config.toml
n_layer = 12
activation = "geglu"
norm = "rmsnorm"
positions = "rope"
rope_base = 10000.0
lr_mult_o = 1.24
warmup_steps = 200
seq_len = 512
Each number is 500 + 50 x the weight over its row's rms, rounded and kept within 0 to 999. Layers, rows and columns count from 0. Numbers have three digits each. The size before them is the row's rms in percent of the matrix's.

# layer 5 MLP up, 448x160, rms 0.104, rows 76-102, columns 80-159
105:523524453526450524514441519521562398446471538467517497499603497431580458511481573503557525587437532462571534485544538486513437519464453457504538549408444482387461522614524514482523456437577379509414545527457510507533503448565499463518479485
112:482514505496480492497464517525547503505503494541464551626461505518423515421525477567383531497588481468561585498534483604529563598565468484511562527537470444551516519503540525483561536583540393553408508515446485478488520396459462401524494564
127:504395465531432508510514467604463488470538472496434479476530535541494491445504455478452456484388445561513477452612542498427541549571478477499484462450604478550449561537552536465565554476527527477532469517547470535561617451510526536485479446
095:461569547528494561474552423546538528531528506473553550500490559554509539516466414459491458553470505566632416466590537428494488484502434497447470456437540549419451500448430483505452444484466466538538497444566527549485512479448518505430516525
117:464550497502539445461531545566500479525503466491509504523605458512550524369478497517501383425553464526444509502558456524483399395480410523487513482473572549497570520564464492557488590517488476482561504569489547526555528484481544526508521483
110:506584452529437446479454412409459522506472464526446534554377490477454512509568508548582523539554380606531439534535537471528346469445432468537452532522517524462553472568534520473531410527468555473534425604429549567468495575516588404466438470
101:464474439525548477415458610487488502582478533436544544541531450446561416561431489600521545450449528484519509467532391521557570414485536615495505544518531520456540561593450497547487549552476456510513528503424501581466497568442486496593454465
108:500492476461629573461507447449487546576523510491564435494540566539511572435498488556540579528418599428552468474429530621415453539538560487496373537519538492496570543607495489479562558382555501508580536489514497448566559455542523491532531498
088:562436484504585554554481426449510395545485397514439518500494452545392599516473470459562523388440437445486518460455503530519525506514536426467445530485450551430479449584543462500486483455472508444509475441551458433509558515499440478474617466
113:397557464427470441449486486463593494528438488537516427424428513536435469459536518572506538577412475539490537433464457521470415477555539427516489469560473553517438499480508408562509495420433440441520485516568455497569492419493514650501537517
100:572509550473428396569601454514512553467534550430487506523518594534492503488408527474463475522528487479522447492476484438503496489528507487537422534565429491465486506484466553515462551525465452401496480527593565504577528496582548603547543542
094:581498589576589493543486424484491477501489587573477406500536496533491493517533479570567503509579497546488473530578473554453520589459498466484592501502472474544522534536486514548459517570491458468585523538405414538520473467461571532461454475
092:471521517493416477492550581548500601516534325463441625417480566508477391503458474498498449532533538544501483401513494443511526548461485461482470511519493522510529545490497550454527567498547523471539566526580455554538429473497547372556465365
101:500569514456500555498547517448495472478527423477490456534485522490409416538440518528505578535603607487486542488467507485510474474553418492488425407471538475530581515533496532459529500606495463481439565494362511401496506434542468437469522474
108:450414527471431549635596530478457423581570420493503462536494477519448535582536590490531476440538487555543535573475457473468427494528535524549494471491428499560516526484417444514518563485494601490544560514542517495565537397497484513461536526
119:532491552518475525577425573479499482514486538448497514519496460484586602510512433517474474512573549500410626519473569490473557486524485476476531498437545464491427542501479477566541458424525510464428557519508494449516470429374453496536476435
095:501558480567494533515516517635465581586556500497447511500496520514505512489557543508525545570473510536438519437455576488451578573466525452529485507527550564447487550525503511424588551559490485391436550553596522519565505550487518441489478473
094:499540477527486543522505544469506508429519459406536452502542520503469435501546534537533514507549494577488539565451472502545549562556495550503531472455489415442543527494441554512500530460497414510484576582434549532474580462568495557477526561
105:535543559507613666520508632474616577494550584586531517567482535546518503501516524488521468537578537504467443529624465486587467448459519567475540436495424493464488424474497407542471502519414453592498470544558539545476511566445499452486479583
093:554534568601514535564505484638510440491520501504518570476500489531527506453473545512555537529517468444561456512480513606549379498488412499483527487561533521568460512475466595469496518538455460416453548447499457510471478535539594478399509508
100:521466430406599597554563545464484492544467548468538458493544539525492416486494487452491411487538595435502491561479564427552473519451550536441514494472535637491524519466543510517507490517491556560524545473473501492440496463522408512489391451
100:445498446477468452506452497493469459424513537485446491507556426510423522513553552399555546465477450436467459636517494381496458532483474526531559507521551491441508451510523468497421542501562448510468519503519509509503439543490453533558531479
104:532524536475474407495618525524557519465550496507433480447435506448606545467475473452524580480473531479512559394474512507569437531616479545510497552522462430573545558449385475457462555492458373476412454608471550499574525529553460586559478529
107:539541449505558527467466562522486535442447458477441543549438497498444531506448507571406411512486484552558457481549510471522498476439501540428510418552571453522510476570499541484480515461504448469484599485458398463458475491539483495470583506
100:507494575553491492556416493544469470517546458561545562524462563546517480553493491480499464571434559508487497498477532567537424541485429480429533445502520447531491468434467453467471462504412533538498504501443494517523398524481516432508509507
094:414424512482433519483494458448531491437538476616433443467492477613440522584467502503481508438411503376533558542488542504497507544488500507464500454505514577417483475430414466496401535451472491445525550563490506518556498439487500539423531436
091:438548534510568555592441463524530502541441603614525534567452562472551448504516515529504522528490477602542478551443534528443442468559470523485577469555493536458520530460486510507512498529447556528533470536495418411533496473498418468490457528
# layer 5 MLP down (transposed), 448x160, rms 0.0644, rows 76-102, columns 80-159
102:510579575608492414433461585505471580566482594489531528487418543508525553563562493504468560566476411508513594441428508503457563460499440471439478454447505590547482503423478387534534475556492568507530446452461471468460482508517519533443496398
107:478471426531454518527529557465572461535385444484506463463498533612544528587544482540521488521556500396564583506458505503475412463495517489562525540460505519581507476491550491506515365539486386465535494536473482416466560543486494452505491419
126:440425529441459541568457541496433472489403507417479515507519548529457472515391439528467556502532523502414551543463537462459484493522614453456433469448460458512470474570494583494484572500571467514510459500634336571522585496522504592480489451
098:520471586427492563415443554489447534452464496492499510494488413516539468467506449549546447519479493415516568624469474527570522526474553525520578554613364487536511478489558500568577497550560455411534460477579466603526515387512565558445466482
111:568495464449508511511504528478446506547451500502514491434421623428486479547397436630417439576477462550493469395453460561569480432583407528435452450456498500499548499470540525437482480542594505545506539508531504486512485452460510521490548534
104:369474431476518517584425457405501463544475451456478494459511533478569490546561508537460482444426510521432413490564489535576495524416495499539499458570548457524456485414495462485427473510490456487481496550488554460433574419594457487478501569
104:456545524603531518445524561526574498408501466511474474436507405512538500448553562448446517503560553481475406492553491435395362433455506492495487569550458418547503443474572583391559482525475456516521513592582504520406465505591493486530503539
108:586509469463518476548484431548459522437456418499477452521571456451462388463460457490426481495514412552540423513446501523544429477610515483544401529502419485451461518516451507532510435425534560479500533460445517492483545450510528547441451514
097:505579467498407422450548555457547483624475503514477551534576486549520359545517515564499467439532501561483555561452593464545466504513534458443522477494488461523515595493409552478404502530555447611547540473514495510548482603608456443500456467
109:563484562392414519551574502465584461541466446489460496501581539559558448548402485505503546511594561380503517509510480482501573572455530521514512514428559521509493497551443446447497441464465514511475478512480490491510439592495517440555431621
107:513469451549580563522453598474427391454541516512529488478514484478480493523430489545589497574436547520539462530481488574448481534534461484587550515522485494522494434542426534542556546535461402582468427520516539450477505469492574411422505460
102:587501492514541545502472458525546505550498464485408421446532477509479414453514518548555560525458488515451401525412446464564482485450494598573526466475417539502546420573493416471505482475393520571470461477487515491519489448499468536573525477
096:480490534540469464464521450381467447386382582604492513628548475577460445556476507450471565528508456524473504499497535512521504486506524518554544448481506539430485462540488474494433528523427491572492463540457546442574552567447447493480538654
101:587406557451523514510532516495424534579450496532522438492543443484450508509489472458463437484483506457552576422579478504492517474484510434554496512508532486545364432388488542459496557434487536562381458597472510565556515501525412558447464529
104:523472485549559470466475437459525452491485462509502498428471404479493426445506546509537464368497566502485555514444449450525503425533434431460503519529530511492513485613465580617577489523515370464556471498535528569555563532563524475535464521
118:499461460548515419525453503543381519495516398453544487494523505529596558572542431519455566520438533463510454483457475517582547447483467557449573603411464481500421551482496376520572501551517522606548551528492609437524434395451523474482607529
098:547482515525491487434539582585568461489514499562516466492454542523498591450487453511466506454620474408429439395535443560523452549474355455596501461573488462424531497471439496433463596496437506605528421506465562428562547471514517530485510552
097:497501532540523414548426460582438358462483579580440534483490442537620563467484494554435555485506539494528496486600516512468433435426390486546443557581455469544494479524564459543461552586439512497518439476512452459436436499493482433569491532
099:539546468555579434445466513449483447520533482490542531436506490490488565516440551519547529542518597465476605515511456405437564457572614520493462506518532484483535515538462542535521569463495509424529500427463627459562523523458468626445561491
094:545505503525449607421498456479478543513465422566462457569592444450492478504565525499452466483429576496479447467482501492481508547559510490571481470519488496408488547573514445544403489406389512517547382534477573521546487486502400498531404555
092:489638562557383425490450463550436539381528478552521534488478454531505489496525536571514535455467448519476550527485489540534539559497500533510517565545477389496491473539492518523489480523497455492466542539523477475574522596376549465517519505
102:597468540538490513515479479563507413508493478490451583501430505564512402451592471542533441535526467509409460509555382408408557507541452598504477490517512547544601555494461492496598448483488598427517513503532485521567570544432592552498515561
099:490505487456519533532389571504560459474498481496505527540650520485471447527451521515386458429421528560481395572398429507462497557513471473426485553465534568554386592529561463517506506499523453489437448456534403485441436535434596443466493447
112:554436471546470461469477564482478509556531452542544496375451466473484541536496450558535546449469580457589501428447439560544382561522551423530514511492543514480462468469465548483585505528557566512495470407531448548500378439472496512582467539
104:386500490589532392456501556544508580566509443480518454546508529505447520485437479522507516524509405433415516375421503386513566428517554409545468548457440529466527503532545546528526417451472538600523525557473520489509487510357502552427435516
097:553525438480567479490504520537540499547452438461492557504472481428562522368577539400582495574524513617466470469485392526511418454512483495518538604477476441528510490509561503570510452539578422522493452491577541557447489565518499473565458524
092:495515507512483523427541548468510519522483504476444456487523476481508475417520507530561512418442519548496524549566572444522447524475562488530440566481570488516452480453510532462533461382461562513488570428488446469526472475498549567545469545
# layer 5 MLP gate, 448x160, rms 0.101, rows 77-103, columns 80-159
105:543516529488490439434391399465552469443534435480486450529560521446507533506506533502513503537552548516487490462534570472531468578711509499545537544537516474576468475539582458519524550474511479415425426387481494443619491481494478519513495522
105:531500530557578442510513448532504585451471469465436551578496553517506526512446453547570485535515536437488624433507642492516399561464493458433443576506495482557490506455515493497575500506491429482454529438565469477367500521470470548472540512
097:428499565552523510513459512518573523496429466479523499565485437470482463445610452575422476509560582432459559515515530527522548553562514540513494540493464474493432435382506485426506539543433501444533534558546549481447388465564548483424513501
102:597508516502495510489568417510546487420482480407464587368498548602501519513456447546544543466510548552563552515484429600517492625507475522522549481547432464570557607429598481465494403524525543438496468401459432471525498504598410414540535508
106:462438496522649519435554522420541489486512607514476464518520446466496485502535500504550471504466428473543532489570555494493553482541589610455543473499556580475524490460564488455492523475463542477531478448436487524481473415490444579486526475
107:467428560528464555567561532547578542519572426497520472447598514428436504476466470493465557543552496472504490520467463530548449424592522441481547522479388471563527534533540546513544478493553497493542499482501527478423502452601470517511503519
103:563511436578478414631535559516560535425582465560481492483591465512441453457397551513458394505544463432542444526533453506457443446507419438470556524527392429465527474389584497534481472539482493509473448549521515546443504491516379588612449529
104:561475479505609552531500433479477512432532434517450462557485525513520585509539467390551491446431439461510501421515520518499540456425492575438533578482517479422481400585515459464566451397540483451516489449517464413487452514418437570474503584
110:497544508432474461540519576465473467473490473525429473473468551524453502458396459466456465588487412542563538417543457548489415511611491436550424498551551511434394533561446575521473449445552490531527533481500449594573564541516464558503581540
108:519479468514535434422378583474479450457476557481437502519438542491515497530529552607489427488436511481396479566471534490463439472472494511547475502523532392527512429537521492472471558482455470455480586576521538440392506543525614417450501465
094:472446435544523489512522425461541503469515519548592532540457521435501538491531446531447495460532535478608542455479453646441548490514498442451480511534487442515523627515460526494541473483569528412574463511484474576441508513507467521460488520
099:536431555478472464461471470478506368393410628558554518589401505538458587521469517490444614518489399564418538490513500529380522489514489459524502436437495592495456442516437513499447403500515464481571479490517576468522545545468417511474551571
102:434468518490528380387416605446496609509524446496596539503452555491446460570594429563509574515473585590445486484500489532557596495471629518495477480532426592406495524585495476568420511518456496452538556430525567555474472501484529470543558582
100:485544429470485532516541482572479525519512571476445513494447492519521594594405523511518602461481522503532524520560600544535443469495469511463444467504579443502467461481549463506571571356409556479453628610453488490493446481467511553442550563
104:450467527625406444516462472448478517446537492469502575440541453538586435507453449502546498614424453503448487463514551410486470502484490488423541514450414523501517527416509454563534568378527571477527604477462505447420441439402518419473474528
104:545475433403583486406512538462468474435515551454545495557458397458526421580533528473544488508520492495468427496543536522541521486406475536438471492484588654535536468500507560497504458444508526468524402503527456469415532487568575482547480532
096:509484531363508459511520551467521512587462484474510533516456497435499489508499558539436482558488479543468542503440393566467455457474509580530481473609512547527364540548528429474449499538498414429444477485595499511564458545437460454584487505
098:429468500447662461497515504444459551531442513475511596455549512553502431429533495509433484519566513465450540506508485575534621503470505568545501524439433595630483500506436532491495550504408551497419399552489450543531520500489538537451434494
104:440483528557469526496524558484423581466497561522485495558575470469472450500478519428437468429453548481469401490470484452507542379430545497497455542463541509446486523568487429469468573411375537557460461527551555542562415583577438420539435505
097:493488555458570461516424549514510370450401402503526463559557518478600457452537482524539529486488459462555551511494449531510514424518539417400472462432470346470392565502557596461543427575537532424578473429506520437526439497500541585522509424
099:447430509404479550526472539451495573505418533545498360504564539502535544534493520512525575449447468470491563554565536546545365552502524537568558441507545458445518496552466571494419535548565510487457464498465464499377449477566406492498558436
102:515485459416496581562420536503513408466500501471600539547525510485470465466517511526397442529441510557499380515511531534459546480427511454414540449407599577498455458504622508489551466499530481448461543491579465492447517597445562434476508407
102:490487488439423461524509476523518528521516407531572408418555422488495531524525531519532551519456514500371515467506430497503495500600569420527575489435474530451441467440525497488490490462504553503486508492474517522569476503510580584527525458
099:598552442422510534521519532387538511505527405440465509546539466409487521491564544477540470522456532508575554551567475502463499484534446604457360470508576387472587443360486479452454437378498483471507495559523486464513477455625457471483460476
090:474489435534495460495435546536525552580488509440556520449552411437456434519528553478485443503516438455387550517497439576527438418465481549519499485391524456504500465447455510516481488598604562538463569393427431533469567511494466496487461515
095:451492540524540536466519554418472574498555474435427517526522396491442462493495500549527531424478506504523551487531582545476464474568533500518534547423494540504493486479498525507487433432434454491505547411408435493490452485473531474431509506
093:518457443440460528503399496480417491529456518423488543486397511497490527451553486488473495557497475422474408553582375416525446520500535513533458502547574552519485564520431537420444442529529482390529492454510499642539484592461542479504528396